From a checkpoint of a small transformer trained on Wikipedia.
Size: 20 layers, 4 heads of 32 (1 for keys and values), MLP 128 SwiGLU, vocabulary 7680.
Architecture: rotary positions, untied embeddings.
Each number is 128 + 32 x the weight over its row's rms, rounded and kept within 0 to 255. Layers, rows and columns count from 0. The size above them is the row's rms in percent of the matrix's.

# layer 13 attention output (transposed), 128x64, rms 0.156, rows 26-31,58-63,90-95,121-127, columns 0-63
size [110  93 101  98 100 102  96  94 112  89 110 106  93  86  99 119  94  83 114  98 118  66 112  86 114]
[[148 129 120 192 114 110 116 144 107 140  62 121 165 124 133 162 112  99  57 158  66 112 139 118 121 186 139 121 142 131 176  68  99 133 149  74 117 186 167 141 111 110 153 183 120  92 135 133 139 200 117  85 126 106  73 136 165 129  94 153 150 107 167 129]
 [175 148 166 122 180 144 146 145 180  85 127 136 153 113 125 113 113 133 125 112  83 113 133 113 160 113 138  75 153 147 180  89 126  94 133 107 171  78  95  98 185 145 133 182 204 172 152 135 140  91 151 141 124 114  70  86  93 143  64 118 121 122 136  68]
 [141 137 126 139 124 144 135 166 165 131 155 102  98 103 156 160 113  78 135 108  87 115 133 100 105 116 129 105 102 176  84 154  80 141  87 159 133 184 122 100 167 154 133 136 125 113  88 151  76 104 115 110  33 141 177 147  97 143 119 202 131 181  87 190]
 [140 148  28 114 127 121  94 125 144 104 175 109 167 168 158 134 126 164 128 149 142  99 105  95 102 137 175  92 141 173 129 129 129 120 174 164  64 147 152 110 130 145 175 123 118  83 179 141 147 130 168  97 115 124 147 134 133 183 143  92  79 135 139  38]
 [ 70 203 134  78 124 136 142 146 101 153 165  71 121  76 130 130  70 109 123  77 118 124 127 144 170 126 183  93 146 129 158 168 101 164 146 135 118 101  62 136 127  59 155 163  97 116 137 147 145 116 115 150  64 123 155 139 187 111 136 131 139  86 123 168]
 [ 99 135 135 114 125 147  98 141 151 135 167 130 102 169 171 156 168 134 158  53 182  83 158  93 117 134 151 145 144 136 157  64 179 106 100  81 103 130 134 100  57 120 114 100 108 115  91  79 139 183 151 111 135 148 123 195 175 192 142 121 119 129  96 122]
 [ 80 128 161 108 135 126  99 122 164 115 125  97 138 155 103 127 135 198 108 127 132 122 136 128 174 155  82 140 128 138 123 165  96 151 134  67  64 192 122 146  86 144 135  78 136 167 196 111 163  42  68 117 106 180 112 117 172 141 108 115 143 119 103 109]
 [141  86 110 167 138  86  82 111 120 142 147  88 128 125 173 161  85 171 168 117 145 181 121  92  75 176 110 117 108 114 130 110 122  68 152 159 109 136 117 164 114  87 120  95  50  96 135 127 154  72 124  95  86 112 131 142 103 136 186 140  75 124 194 118]
 [ 87  89 101 118 146 166 115 151 113 125  99 166 150 126 103 113 123  93 111 122 177 154 158 115 156 144 146  86  73  96  76 122 187  72 136 111 131  55 136 115 147 117 137 167 181 118 151 132  85  80 178 129 173 147 167 147 163  77 145 174 166  78 142 121]
 [131 138 129 161 127 135 114 133 124 146 109 228 111 100 107 143 112  46  78 136 138 109 180  64 147 141 124 120 136 125  83 117 118 114 128 110 128 135 148 110 215 133 128 114 129 134 138 128 106 149 165 234 173 114 145  99 112 133  76  93 125 156 140 151]
 [ 96 117  73  99 181 132 133 191 101 156 106 127 181  99 123 135 146 118  96 140 145 105 135 108  75 106 168 105 166  55  78 119 131 168 120 211 152 175 138 103 152 133 135 105 152  96  76 185 131  81 151 142 134 118 130  88 141  92 131  94 119 102 131  90]
 [185 112  85 161 121 156 123 152 103 131  80 108 190 138  98 140 106 117  97 168  31 157 160 139  70 147 101 130 127 161 104  98  88 133 128 124 144 140 164 120 165 158  97 142 174 165 112 130 154  88 122 112 201 115  69 133 136 106 138 103  86  98 168 133]
 [108 172 103 120 153 136 170 115 161 168 163 140 136 122 168 160 105 115 192  97 160 111 142 176 120 107 145 101 138 111 134 147 160 135 134 199 140  54  92 176 168 137 130 116 186 149 115 111 139  96 208 141 133  70  92 167 100 138 150 148  81 164 117 146]
 [ 74 116 149 163 106 180  82 135 113 127 113 159 108 133  72 155 127  70 125 128 151 147  89 135 148 138 134  70  70 155  94 142 135 156 166 151 193  69 119 124 108 188  96 119 138 116 128 125 119 137  66 202 119 143 168 126 145 130  93 151 127  94  73  98]
 [130 140 119  80  75  74 122 127  84  76 136 102 142 104 121 153 106 142 119 113 157  67  96 145 193 171  91 155 196 147 169 130  97 170 130 124 110 132 133 180  65 126 110 132 125 155 134  76 146 185 137 117 152 117  68 136  92 130  85  69 111 132 134 114]
 [119  86 179 127 142 185 140  95 144 105 195  95 112 131 111 142 129 192 153 140  79 139 143 155 130 133  66 134 132  74 147 125 169 115 155 154 182 108  64 132  79 158  87 110 147 151 125 156 124 112 143  74 154 178  84  97 114 100 180 127  93 134 104  93]
 [160  80 134 194 114 128 127 131 167  80 142 154  50 192 174 144 199  94 140 145 162 119 111 107 140 139 129  78  86 139 156 137 134 102 132  63 126  99 176  99 120 142 131 152 192  97 106 154 128 143 153  88 117 122 161 146  92 169 139 132 139 141 140 182]
 [154 150 132  75 119  95  99  75 108  97 128 186 127 157 146 175 170 134  89 148 124 115  90 149 187 154 118 120 104 106 129 163 107 119 157  91 112  91  92 134 108  68 138 126 122 149 109 143 183  67 130 129 105 156 187 159  60 156  98 117 184 120 134  70]
 [120 153 112 174 107 155 140 125 128 120 109 166 143 183 102 119 163  99 139 161 118 113  60  68  93 119 166 176 160 112 124 142 143 101 166 163 157 152 169 171 103 119  83 183  82 109 182 139 135  84 110 114 158 127 135 139 158  84  89  66  87 101 105  78]
 [133 114  98 138  81 114 110 101 131 102  97 104  83 129  66  67 126 173 133 141  98 162 104 139 138 119  67 158 116 125  56 165 121 132 121 137  95 115 163 101  63  93 123  70 109 150 112 146 139 191 129 148 171 114 141  71 137  85 142  88 114 129  64 158]
 [142 122  72 120 156  61 179  85  67 172 123 119 141 133 158 126 168  94 153 158 159 107 123 140 118  95 154 183 126 108 149 126 125 116  72 130  53 144 195  97 134  83 141  83 125 118  89  82 109 159 160  78 163 110 166 135 107 128 155 102 127 145 142 160]
 [153 137 128 152 133  86 119 129 132 163 119 141 108 155 147 100 177 120 144 127 126 114 189 134 192 106 142 177 118  46 116 136  58 109 102 131 122 164 161 122 157 163 129 106 133 126 138 152 202 191 148 173 166 168 176 157 158 131 178  94 124 171 165 112]
 [186 127 137 118 164  95 111 170 113 153 109 169 110  93 143  93 114 109  99 115 121 164 133 122 124 132 152 130  89 185 162 120 114 149  73 107 117 111 162  96 145 122 126 112 136 132 108 135 111 139  70 101 116 138 135 151 150 134   9 151 214  67 125 179]
 [129 100 233 116  93 131 142  63 124 127 145 164 145 110  69 126 102  68 198 167 125 132  91 117 116 138 101 171 150 128 111 133 104  90 102 112  96 141 169 144 177 100  95 113 119 154 175 126 113 106 129 167 179 167 181 144 111 149 114 130 108 169 124 105]
 [105  72 142 174 143 139 143 182 150 175 101  74 145  90  99 133 118  80 168 141 135 140  94 191 122 101  90 142  99  80  95 171  82 128 117 155 110  82 162 212 158 152 167 175 137 169 149 156 114 137 102 127 117 113 148  86 134  87 156 126 136 141 148 157]]
# layer 13 attention value, 32x64, rms 0.17, rows 26-31, columns 0-63
size [103 101  99 106  93 106]
[[152 116 110  97 136 194  60 132 105 133 171  67 105 182  71 138  91 144 105  91 140 132 148 114 149 103  75 140  95 135 114 137 144 158 117 128 116 115 141 112 154 177  76 111  79 112 143 150  80 133 142 105  81 124 159 184 200 140 184 114 117 122  82 127]
 [116 122  85 104 219  80  99 160  64 104 117 160  85 115 121 118 113 149 158  84 138 148 155 107 114 141  96 101 128 103  72 153 130 126 132  84 103 169 126 164  55 148 152 103 145  83 169  89 168 104  79 104  79 117 109 152 110 120 171 108 133 130 164 140]
 [ 92 102 155 117 121 115 114  82 194 171 129 199 137 141 119 116  78 175 135  97 127 168 120 131 105 165 154 159 151 110 108 149 150  92 179 112 133  92  82 101 128 125 133  95  93  99 117 112 136 107 131 107 174  68 141 204  68 162 133 159 157  83 176 133]
 [140 113 144 168  94 153 109 135  64 127 131 150 100 108 170  89 112 120  80  97 170  92 152 180  97 130 166 136 125 146  89 132 113 144 142 124  88 148 147 129 163  73 153 121 143 110  59  70 127  84  92 176 143  95 105 101 125 120  80  91 154 121  59 188]
 [ 97 112 105 106 143 111  79 198 144 135 136 156 167  58  89 104 103 136 119 148 121 175 164 142  46 107 139 128 142 133 118 104  71 156 166 133 112  69 120 114 109 136 115 143 125 132  90 129 138 118  94  82 160 156  97 149 139  74 120 194  96  90 151  67]
 [104 137 150 114 105 116 136 109 103 124 102 134 101 176  45 103  89  89 142 145 143 165 154 133  72 166 134 119 110 155  80  96  96 196 125 150 113  79 181 110  97 176 127 118 140 125 119 142 157 172  76 184 138 109 147 153 138 181 122 110  58 109 174 135]]
# layer 13 MLP gate, 128x64, rms 0.191, rows 0-24, columns 0-63
size [106 100 107 110  90 106 108 101 100 102 101 104  94 110  99 100 105 105 105  93 102  93  90 101 114]
[[111 124 149 124  93 186  96 131 164 152  95 139 161  67 153 102 102 135 104  95 121 123 109  90 132 133 131 108 119 179  79 111 100 120 149 171  57 115 117 119 132 145  93  91 138 101 185 147  38 128 153  99  91 132 111 200 113 185 136 127 177 126 136 166]
 [150  81 135  92  91 119 181 143  80 130  61  95 134 115 201 138 165 135 130 122 127 115 173 105 151 117 101 107 148 106 151 193  82 122 126  89 107 129 109 176 108 158 151 176 109 140  63 122 153 102  74  92  90 107 106 132 134 135 162  89 173 165 105 173]
 [155 127 158 150  92 130  92  75  52 141 150 118 117 130 194 104 160  69 107  82 142  57 127 115 139 203 117 114 119 114 117 138  71  96 120 122 162  98 102 129 193 136  81 126  99  51 154 109 113 130 148 105 151 136 135 133 120 155 102  95 162 144 113 130]
 [140 141 173 126 130  83 173 187 168 110 162 117 127 196 123 182 112 120 117 188 131  81 107 125  92 131  85 187 126 102 185 170 137 137  98 143  98 147  95 140 135 164 131 201 172 134 123 149  79 122 119 126 143 144 102  97 131 177 195 140 126 159 105 124]
 [ 88 162 184 134 114 168 113 133 148  94 173 132 196 154  69 126 132 167  80 145 147 130 150 144 139 129 172 159 123 157 127 118 120 123 142 187 106 117 151  97 150 164 142  99 129 124  90 114 137  94  70 165 106 140 154 150 167  44 111 166 150  47 143 115]
 [147 112  96  31  58 137 148  70 164 164 112  85  75  68 128  85 168 165 110 137 158 144 134 144 144 146 159 124 137 135 176  97 131 132 126 107 165 126 169  97 162 163 134 181 150 146 135 103 103 151 119 128 116 147 175 139 149 105 137 135 149 147  56 100]
 [ 93  95  95 109 123 154 101 122 103 134 128  46 149  85 168 128 120  73 147 176 129 119  99  82 100 180 132  83 153 169 114 152  81 175 167 129 162 117 143 132 134 208 126 113 152 159  82  95 149 132 106  94 111 144 121 117 123 154 181 187 129 126 181 113]
 [231 100 163 113 123  37 118 143 145  85 148 105 114 114 117 174 136 119  93 102 118 153 133 102 117 110 120  87 102 125 115 121 108 107 127 117  87 157 159 186  74 151  71 150 101 105 168 141  72 167  96 152 101 159 130 164  94 160 132 158 124 135 160 108]
 [ 90 120 103 127 134 103 110  57 159 121 164 156 128 106 143 100 172  77 112 102  77 144 143 122 142 128  83 197 169 114  71 118 110 111 120 112 151 112 121 133 206 132  77  64 151  72  94 146 106 133 127 120 101 120  90 146 120 177 157 126 119 161  65 101]
 [151 182 116 164  97 124 140 176 132 139 145 164 182 199  93 173 111 157 137 162 162 145 137 127 121 106 140 114 115 126 118  83 160 142 103 116 105 105 166 106 120 164 154 171 158 251  96 165 131 151 117 124 139 156  98 120  76  95 112 124  74 110 139 119]
 [137 135 116 104 143 138 148 112 110 121 110 145 131 145 136 175 113 144 109 165 127  84  95 180  67 131  80 123 103 117 117 202  98 171 170 156 105 105 164  80 102 152  93  79 129 163 149  69  78  76  96 107 169  55 142 134 153 152 140 157 151 132 179 107]
 [140 107 122 131 137 125 135 152 181 153 153 141 155  70  98 128 143 131 124  66 119  75 119 104 108 124 129 117 184  90 130 115 128 139 179  85 122  99 135 139  76 108  76 139 123 123  97  60 108 112 103  73 172 140 148 114  88 166 143 184  73 109 212  97]
 [112 151 154 139 113 157  91 114  77 132  89 156 150 179 162 123 145 171 141 142 101  67  92 124  85 130 148 110 201 107 191 145 138 137 156  99  64 180  67 136 138 106 177 114  71 107 159 140 111 105 116 124 105 131 126 131 125 170 161 140  91 129 178 180]
 [103 137 116 107 115  90  82 141 155 101 104 135  76 143 160 135  26 176 154 122 131 138 119 114  74 131 149 126 138 178 126 174 156  52 174  90 139 129 124 199 163 110 137 110 171 136 156 118  92  87 139 109  91 163  91 142 137  95 167 128 112 123 170 137]
 [ 90  65 168  75 104 152 108 117 178 162 146  91 117 102 130 147 152 151 178 123 123 144 103  98 102 160  94 164 142 104 154  86 130 101 182  68 133 145 165 134  69 189 131 168 114 120 109 190 136 174 120 117 122  95 116 191 128 167  96 132 122 141 144  83]
 [101 131  88  74  81 113 151 124  98 139 156 148 144 159  98 180 110 112  98 116 173  98  97 141 134 107 143 190 140 199 128 115  87 118 109  97 156 197 109 145 119 119 177 134 182 115 190 105 122 124 161 106  87 207 164 136 103  98 111  97  93 137 144 143]
 [111 102 104 123 139 108  92 118 133 166 157 173 119 159 128 113  86  47 106 147 150  83 175 116 125 161 136 145 146 109  71 121 143 145 163  86 149 135  79 106 160 205 140 164  54 178 109 133 110 116 121 174  83 104 116 141 195 157 115 113 110 140  95 111]
 [157 143 146 117 125 112 144 114 105 191 163 170 161 100 102 125 128 129 169 146 137 156 116 133 144 165 159  60 147  79 117  77  97 135  48 153 137 119 148  99 175 170 137  80 158 154 102 115 161 149 117  79  85 183 120 128  77 119 138 112 130 172 119  58]
 [110 157 104  99 120  98 105 138 153 128  55 103 130 171 106 112 152  89 141 154 100 118 157 128 153 151  95 106 154 117 137 136  89 111  76  46 112 154 209 159 141  94 110 169  95 150 135  83 113  69  65 141  95 160  84 155 177 149 108 105 151 128 125 145]
 [115 146 112 161 121 125  99 123 123  94 213 119 105 151 124 160 123  64 126 154 102  70 149 158 114 153 166 130 118  94 102 152 126 119 119 108  61 159 131 177 143 122  62  86 119 148 128 146 137  85 119 131  74  81 120 161 110 129 159 202 167 146 169 182]
 [176 166 131 166  84 125 107 137  80 141 175 140 150 134  89 116 108 127  84 100 114 116 151 129 191 144 108 133 137  77  85  82  87 134 156 130 158 134 106 116  54 109 159 182 110  74 202 154  96  91  95  88 129 125 128 115 171 156 141 131 142 157 159 175]
 [165 132  92 120 144  87 145 124 159  88 123 161 104 101 169 165 111 118  95 154 117 118 126  61  77  91 126 139 166 146 110 153  87  98 165 132 156  99 118 109 154 124 185 114 178 139 144 122  45 182 124  89 175 155 170  83 148  91 158 120  86 121  76 144]
 [128 117 136 138 202 122 111 122 140 149 157  83 144 120 158 102 180  74 101 174 123 144 149 173 105 111 122 151 125  65  98 117 172 170 133 123 147 113 115 147 127  71 136  67 134 172 182  59 128 157 106  71 135 151 122 155 183 128  90 142 166  82 102 123]
 [141 101 109 132 128  79 112 127 195 168 158 168 138 175 147 119 121 148 139 141  81 163 115 133 124 133 162 119 104 126 146 146 151  79 146 133 134 155  87 143 108 111  92 195 114 200 210 113 157 163 164 138  98 148  98 125 104 189  82 116 147 107 105  56]
 [173 106 161 118  82 126  97 108 142 102 128 199 115 124  92  91 137 156 116 107 141 101  89 117  89 100 134 135 128 124 139 178 143 110 122 160 127 103 174 148 168 128 180 201 124 109  90 122 171 113 171 167 130 157 116 113  85  80 177 111 201 140 104 197]]
# layer 13 MLP up, 128x64, rms 0.186, rows 0-24, columns 0-63
size [ 94  90  93 100  91 104 103  99 107 108  99 108 100 100  99  99 104  97  82 108  96  87  93  95 110]
[[118  99 116 187 102 103  96 133 202 140 163 104  75  80 161  92 113 124  95 131 107 190 133 180 102 161  76  77 132 109 144 128 134 142 139 137 100 132  68 141 131 114 180 142 121 205 104 140 123 138 149 144  84 155  76 117  94 137 134 174 107 154  83 117]
 [112 112 165 128 139 206 103 139 170 173 142 125 195  66  99 145 144  24 184 150 141  98 146 123 128 117 125 114 138 137 117  85 106 127 119 155  86 113  77 131 127 102  89 151  78 141 128 138 148 129 177 149 124 117 137 148 128 160  65 118 132  90 172 104]
 [152 146  98 195 136 104 143 116 127 136 116 140 150 143 142  98 153 166 151 143 111 174 115 109 160  56 132 101 129  82 141 154 132 179  69 122 140 104 133 113  83 120 171 117 123 179 151 165  90 109 125 114 108 106  97  67 140  61  98 172 147  84 192  71]
 [123 237 179 149 150 126  87 124 110 151 151 119 151 135 161 106 141 104  75 152 149  53 141 126 179 103 106 123 120 115 140 123 185 154 111 139  97 181 104 115 169 162 159 136 127 123 126 191  46 154 146 152 142  86 107 106 157 139 114 151 144 107 123 138]
 [112 140 127 158 130 116 158 147 104 128 132 169 102 129  87 160 149 118 114  86 129 158 167  87 168  96 164 148 112 159 185  81  92  88  99  70 150  92 132  97 143 158 119 108  93 138  49 161 168 107 116 170 146 132 130 127 115  70  81  85 189 101 146  76]
 [107 135 157 132 144 160 133 155 172 119  98  99  88 154 145 102 153 134 171 135  98 143  80 102 153 111 119 136  99  97  99 103 137 136 102  90  69  96  65  90 142 191 169 142 136 205 147  86 175 133 162 140 144 191 121 137 166  77 182 175 147 128 137 138]
 [197 104 153  98 101 194 142 114 121 166 171 154 141 137  80 142 129 129 123 119 112 132  82 157 139 133 158  84 143 109 153 101 142 134 130 129 129 141  93 121 140 111  98 191 134  85 140 166 140 129 116 234 176 134 167 137 141  96  77 152 128 135 161 211]
 [118 196 111 141  67 114 129  84 104 120 149 191 142 101 101  79 148  94 139 116 120  86 121 170 161  88 111 170 160 124  95 102 164 119  94 101 118  79 106 129 148  87  94 121 104 148 143 151 158 134 210  78 105 102 151 141 155 186 149 176 127  87 134 104]
 [ 60 133 181 156 146 153  88 112 122 129 171  62 114 140 110 108 173 129 148 147 115 195 153 152 113 129 139 145 166  74 115 182 110 123 196 144 176 112 167 177 151 123 128 124 124 119  54 193 105 117 114 134 133 103 128 159 114 132 194 134 143 116 152 105]
 [146 149 136  66 142  90 116  96 163 104 140  90 104 156 189 122 142  94 108 163 170 110 132 107 169  87 129 119 128 110 182 186 105  95 102 153  77 154  97 123 122 154 130 123 148 102  99  97  88 127  79  99 111 126 125 144 214 133 114 141 179  61 119 180]
 [ 92  87 109 131 156 103  70  69  69 105 162 101 139 119 115  62 155 138 184 138 158 144 141 126 164 128 121 110 134  74  97  78 149 127 128 156 126 107 124 144 161 153 133 130 197 124 128 180 101 103 109 127 108 112 110 179 102  77 155  87  82  75  78 151]
 [146 133 100 126 153  56 128 117 146 107 182 148 141 166 114 127 146  93 179  67 108 118 170 129 169 122 143 140 153 107 100  72 131 146 139 134 153 127 129 136  71 163 139 177 172 121  84  41 120 118  94 187 142 169 173  83 125 133 136 183 110 106 157 112]
 [108  93  89  92 139 140 130 168 175 124 107 147 133  89  83 105  49 104  86 156 126  83  71  98 154 131 165  83  98 157 142 186 153 138 112 113  62 160 144 104 168  75 130 116 119 158 168  94 158 140 130 118 128 145 166 128 101 130 196 144 118 114 180 143]
 [148  89  97 154 161 129 105  67 136 122 136 139 161 174 163 164 168 100 141 156 100 164 157 158 195 169 147 153 137 105 108  87 144 109  89 110 182  60 119 126  68 154 165 105 109 134 135 180 152 131  96 114 156 137 123 182 106 121 102 151  56 147  95 140]
 [145 133 125 128 157 131 111 220  61 162  98 155 157 159  99 137 147 115 121  56 132 135 146 131 153 146 120 130 157 187  88 144  91  82  84 175 117 105 145  91 160 152 110  93 136 157 139 133 140  75 152 105 121 127 125 116  85  95  92 102 111 175  47 122]
 [170 113 115  81 129  75 102 130 100  98 103 121 170 171 116 144 136  95 169 116 176  82 139 148  92 115  85 151 117 239 120  95 126 112 108 111 209  76 139 106 141 112 113 118 140 134 115  88 143 140 197 149 137 105 119 148 146  97 118 117 103 166 155  93]
 [155  99 170 170  97 119 103 128 123 114  87 148  89 186 111 133 213 134  89 146 175 139 146 116  85  95 131 123 125 112 106 204 161 136 106 204  90 141  68 124 137 168 118 116 105 134 148  51 133 108  92 124 142 111 118  89 138  98 112 135 180 145 141 123]
 [158 113 141 116 161 147 126  93 150 170 100 185 151 122  83 202 120 113  94 148  94 126 101 112 109 210 126  97 132 149 128 149 144 141 132  65 173 117 164 160 139  73 125 119 158 158 126 126 119 185 150 157 146  96 128 100  63 102 141 193 131  95  83  97]
 [107 112 189 144 155 120 156 141 171 172 169  75 187  55 129 136 115 147 130  87 104 132 110  97 150 160 136 111 133 136 139 141 124 183 136 147 151 156  92  83 142 103 170 126 217 168 102 139 120 189  92  88 108 129 148 151  93 104 123 195 125 132 116 127]
 [122 125 168 100 201 118 194 157 140 189 144 107 163 127  70 114 168 106 117  94  92 158  85 114 120 118  76 158 109 141 124  83 178 111 135 172 148  83 108  95 129 154 153 101 107 108 153 140 147 194 132 132 158 177 111  98 169 154  70 102 111 144 134 155]
 [ 67  87  99  82 140 165 169 136  69 156 124 122  66 145 136 121  53 168 119 105  85 114 130 160 135 112 113 189 100 110 148  78 128 140 155 153  79 154 134 114 129 143 135 153 139 126 142 100  93 113 126  96 184 111 102 117  97 158 175 175 200  95 128 117]
 [136  99 110  97  98 154 154 102 148 139  74 110 164  91 117 142  98 124 112 187 159  98 111 111  70 129 147 143 121  97  98 134 158 112 148 153 200  90  74 138 159 161 163  85 190 125 154 162 104 185 118 123 141 104 147  86 155 113 219 116 115  95 152 122]
 [120 100 133  96 111  86 171 107  86  94  90 109  55 126 169 140  91 128 144 162  76 144  88  80 153  92 129 120 198 138 118 108 119 147 112 147 108 159 149 110 101 166 155 171 115 187 108 108 142 131 191 142  94  75  96 160  81 180 137  99 119 160 106 145]
 [ 87 136 116  89  94 130 114 113 128 141 141 158 137 138 153  47 105 130  98  90  77 133 132  70 107 140  93  94 107 178 116 105 202 124 171 127  97 134 197 152  90 101  80 126 130 196 113 115 186  96 134 127 136 116  95 146 190 168 136 156 143 149 122 142]
 [ 89  68  79 111 161 151 168 189 104  78 143 128  83 112 101 170  86 128 125 107 172 139 177 149 147 135  99  97 159 140 129 141 114 133 155 116 133 167 100 109 169  99 135 104  98 117 142  94 209  74 120 135 139  80 122 178 165 179 147 150 114 149  84  97]]
# layer 13 MLP down (transposed), 128x64, rms 0.183, rows 0-23, columns 0-63
size [ 93 102  96  94  97 107 105  95 108 112 101 105  93 111  98  95 100  96 108 104  95  98  91 101]
[[168 118  96  85 165 135 116 114  83 142 159 128 177 103 143 144 114  75 168 140  84 152 184 127 189 110 149 105 128 148  72 170 137 122 116  51 136 151 119 110 143 126 143 223 124 168 100 118 138  62 110 137 114 156 114 162 175 117  99 141 174 130 142 125]
 [178 165 134 176 163 125  98 100 132  87 218 192 112 132 132  75 132 133  80 150 107 139 126 145  91 155 141 185 119 168 117  89 172 116 135 146 144 179 139  61 140 140 129 109 171 101 183 137 113 114 154 166 146 136 127  78  81 156 147 116 101 119  98 122]
 [135 160 151  99 114 162 108  91 100 136 251 167 151 130 130 170 112 112  90 119 210 126 174 103 166 126 135 137 114 144 160 141 132 138 159 126  68 121  97  91 150 143 134 151 119 132 126 105 123 198 105 160 143 123 140 170 163 135 125 153 106 154 189  95]
 [ 93 162  71 146 117 116 156  96 151 140 133 140 149 145 171 129  76 160 125 154  93 142  88 174  94 117 145 136  93 119 136 151 190 121 114 148 146  90 143 110 121 135 166  35 123 101  79 144  82  81 134 143 105  51  98 114 125 114 176 123 138 172 190 137]
 [142 142 155 119 135 203  97  88 106 101 162 129 162 120 148 141 152 124 145 138  91 140 188 193 144 118 124 152 104 143 151 149 161 135 141 135 144 162 151  72 112 220 109  82  95 134  67 124  85 173 164 142 196 140 144  94 139 142 129  98 106  98 165 157]
 [118 144 107 147 118 146 137 146 138 111 111 130 121 142 138 113  70 112 154 120 118 114  66 175 110 106 182 122 132 110 173  38 137 156 116 123 138 168 168  24 182 104  95 156 168 204 124 113 159 166 156 153 123 138 152 135 113 125 136 118 135  74 112 159]
 [154  99 103 132  65 164 163 162 129 140 146 124  97 115 205 155 141 158 101 123 204  92 151 125 144 105 136 108 142 114 157 163 104 159 188 132 106 149 134 168 166 140 114 222 141 166 123 137 142 106 122 179  99 123 137 199  95 125 171 140 140 111 127  92]
 [ 49  80 131 147 137 223 139 130 148 137 162 131 165 136 125 110 144 170 133 146 118 155 134 176 136 163 126 143 160 128 154 158 149 100 104 121 160 164 156 134 155 104 206 135 137 128  80 111 131  42 140 111  95 104 137 164 107 100 121 105 149 127 159 199]
 [168 148 158 122 160 118  91 153 127 158 148 160  68 109 119 138  66 147 109 100 172 145 204 168 106 114 163 122 121 152 139  53 119 121 138 108  83 103  87  84 138 164  91 172 143 156 152 168 150 128 154  65 149 122  88  88  78 124 130  72 144 131 143 120]
 [102 114 102  73 128 103  63 145 137 145 106 104 107 122 109  57 132 122 145  96  48 144  86  87 134 151  96  75 152 122 145 141  92 130 101  99 156 117 147 123 157 103 109 135 180 126 156  93 108  72  74 114 171 120 135 200 179 107 100 120 148 118  97 171]
 [139 102  62 195  85 160  94  98 105  78 144 125 165 131 174 141 151  94  84 157 124 127 121 114 112 127 101 110 124 148 132 159  72 132  83 205 100 143 128 102 154  91 132  91 115 116 134  86 173 120 140 106 169  56 121  63 144 177 128 110 133 164 136 122]
 [153 111 112 117 116 165 150 127 126 145  44  89 110 110  85  37 135 118 127 112 136 136 108 140 160 112 123 117 156  86 158 143 165 145  90  60  86 185 125 181 131  51 106  96 105 140 120 103 116  66 124 154 111 173 122  96 117 138  74 116 135 103 129 143]
 [ 97 100 110 190 126 175 133  80 104 125 159  76 166 106 158 156 172 177 131 142 141 166 147 139  70  73 128 186 151 135 122 154 109 156 114 136 127 111  81 166 100 155 177 147 110  96 115 184 105 175 110 125 173  54  99 110 125 102  86 109 152 128 118 124]
 [169 136 200 139 110 100 151 166 113 147 155 111 130  97 103 123 140 115 105 153 233 146  98 115 143 122 163 149 168  71 117  59 126 154 108 203  99 117 132  96 142 150  87 113 129 120 127 117 134 132 183 135 137 171 184 118 137 178 136 124 116 155 178 152]
 [127 102 108 156  53 113 116  72 117 136 174 148 207 150 166 113  92 105 156 154 129 130  80 109 119  98 124 104  82 133 116 187 130 189 138 164  82 163 169 176 137 138 143 185 109 104 182 128 171 157 141 150 107 105 144 101 156 104 169 136 131 117 169 136]
 [143 179 138  76 112  96  82 133 123 165 123 151 133 177 170 140 123  80 189 107 145 106 115 150 121 152 101 169 136 125 151 114 178  94 144 160 137 203 193 144 129 155  48 115 173 122 110 113 150 130 123 137 153  79 131  98  79 185  89  92 116 130 135 117]
 [129 144 118 115 133 124 141 104 164 130 155  94 130  43 114 139  98 124 147 120 109 146 167  86 237 161 184 138 127 150 103  82  92 109 132  80 169  83 123 154 130 122  59 159 147 110 133 157 138 162 144 118 100 190 120 196 134 138 112 163 124 113 129 111]
 [134 159 138 121 102 137 109  76  91 132  92 140 126 105  62 157 179  95  93 152 196 182 103  70 132  90  97 127 133 115 177 139 156 146 105 146 116 122 156  74 154  85  66 131 158 147 186  95  96  92 139 169  75 126 166 115 141 146 143  98 166 123 139 144]
 [108 128 118  96  70 117 141 145 150 123  35 129 120 183 111  97 144 148 133 135 107  93 130 136 185 122  88 126 132 121 126 166  85 134  73  55 104 137 191 167 129 125 120 190 152 170 102  81 114 111  77 124 116 138 110 182 186 151 111 119 141  96 133 138]
 [127  92 107 136  59 153  63 114  73  95 122 129 100 144 189 176  91 154 134 162 167 102 162 152 117 138 157 153 126 138  98 180 117 139 141 100 123 146 150 157 147 129  83 139 153 116 103 117 102  39  87 150 110 121  72 177 131 118 187 172 152 122 122 116]
 [117 147 114 116 134  94 170 125 190 126 134 171 103  89  82 134 140 145 113 169 145 130  97  62  42 192  98 109 124 138 201 106 107 121 132 114 131 137 114 161  89  81 125 130 144 115 146 117 146 212 108 140  99 184 156 124 118 122 101 135  67 149 147 112]
 [106 167 187 134 126 148  92 109 110 167 104 125 133  64  92 145 160 127 112 117  71 111 143 141 109 136 132 172 119 165 105 128  77 151 103 153 135  96  86 161 168 148  88 136  85 160 167  86 126 162 106 121  36 140 120 171 163 121 161 140 128 169 199 156]
 [111 134  53 175 108 121 128 210 118 108 184 129 159 146  30 115 165 130 212  94 118 115  92 156 106 180 114 129 113 171 159 148 146 139 165 126 125 101 141 111 132 139 104 131 130 133 157 102 101 159 139 155  84 151  96  94 140 128  79 137  96 140 116 148]
 [171 125 136 100 118 154 131 158 108  82  87  51 156 146 125 125 105 160 111 167 156  77 134 140 196  86 122 134 150 134 145 167 148 184  90  94 134 113 161 125 126 153 180 153  80  93 110 139 103  98 110  83 123 116 154 184 125  85 204 107 122  98 138 170]]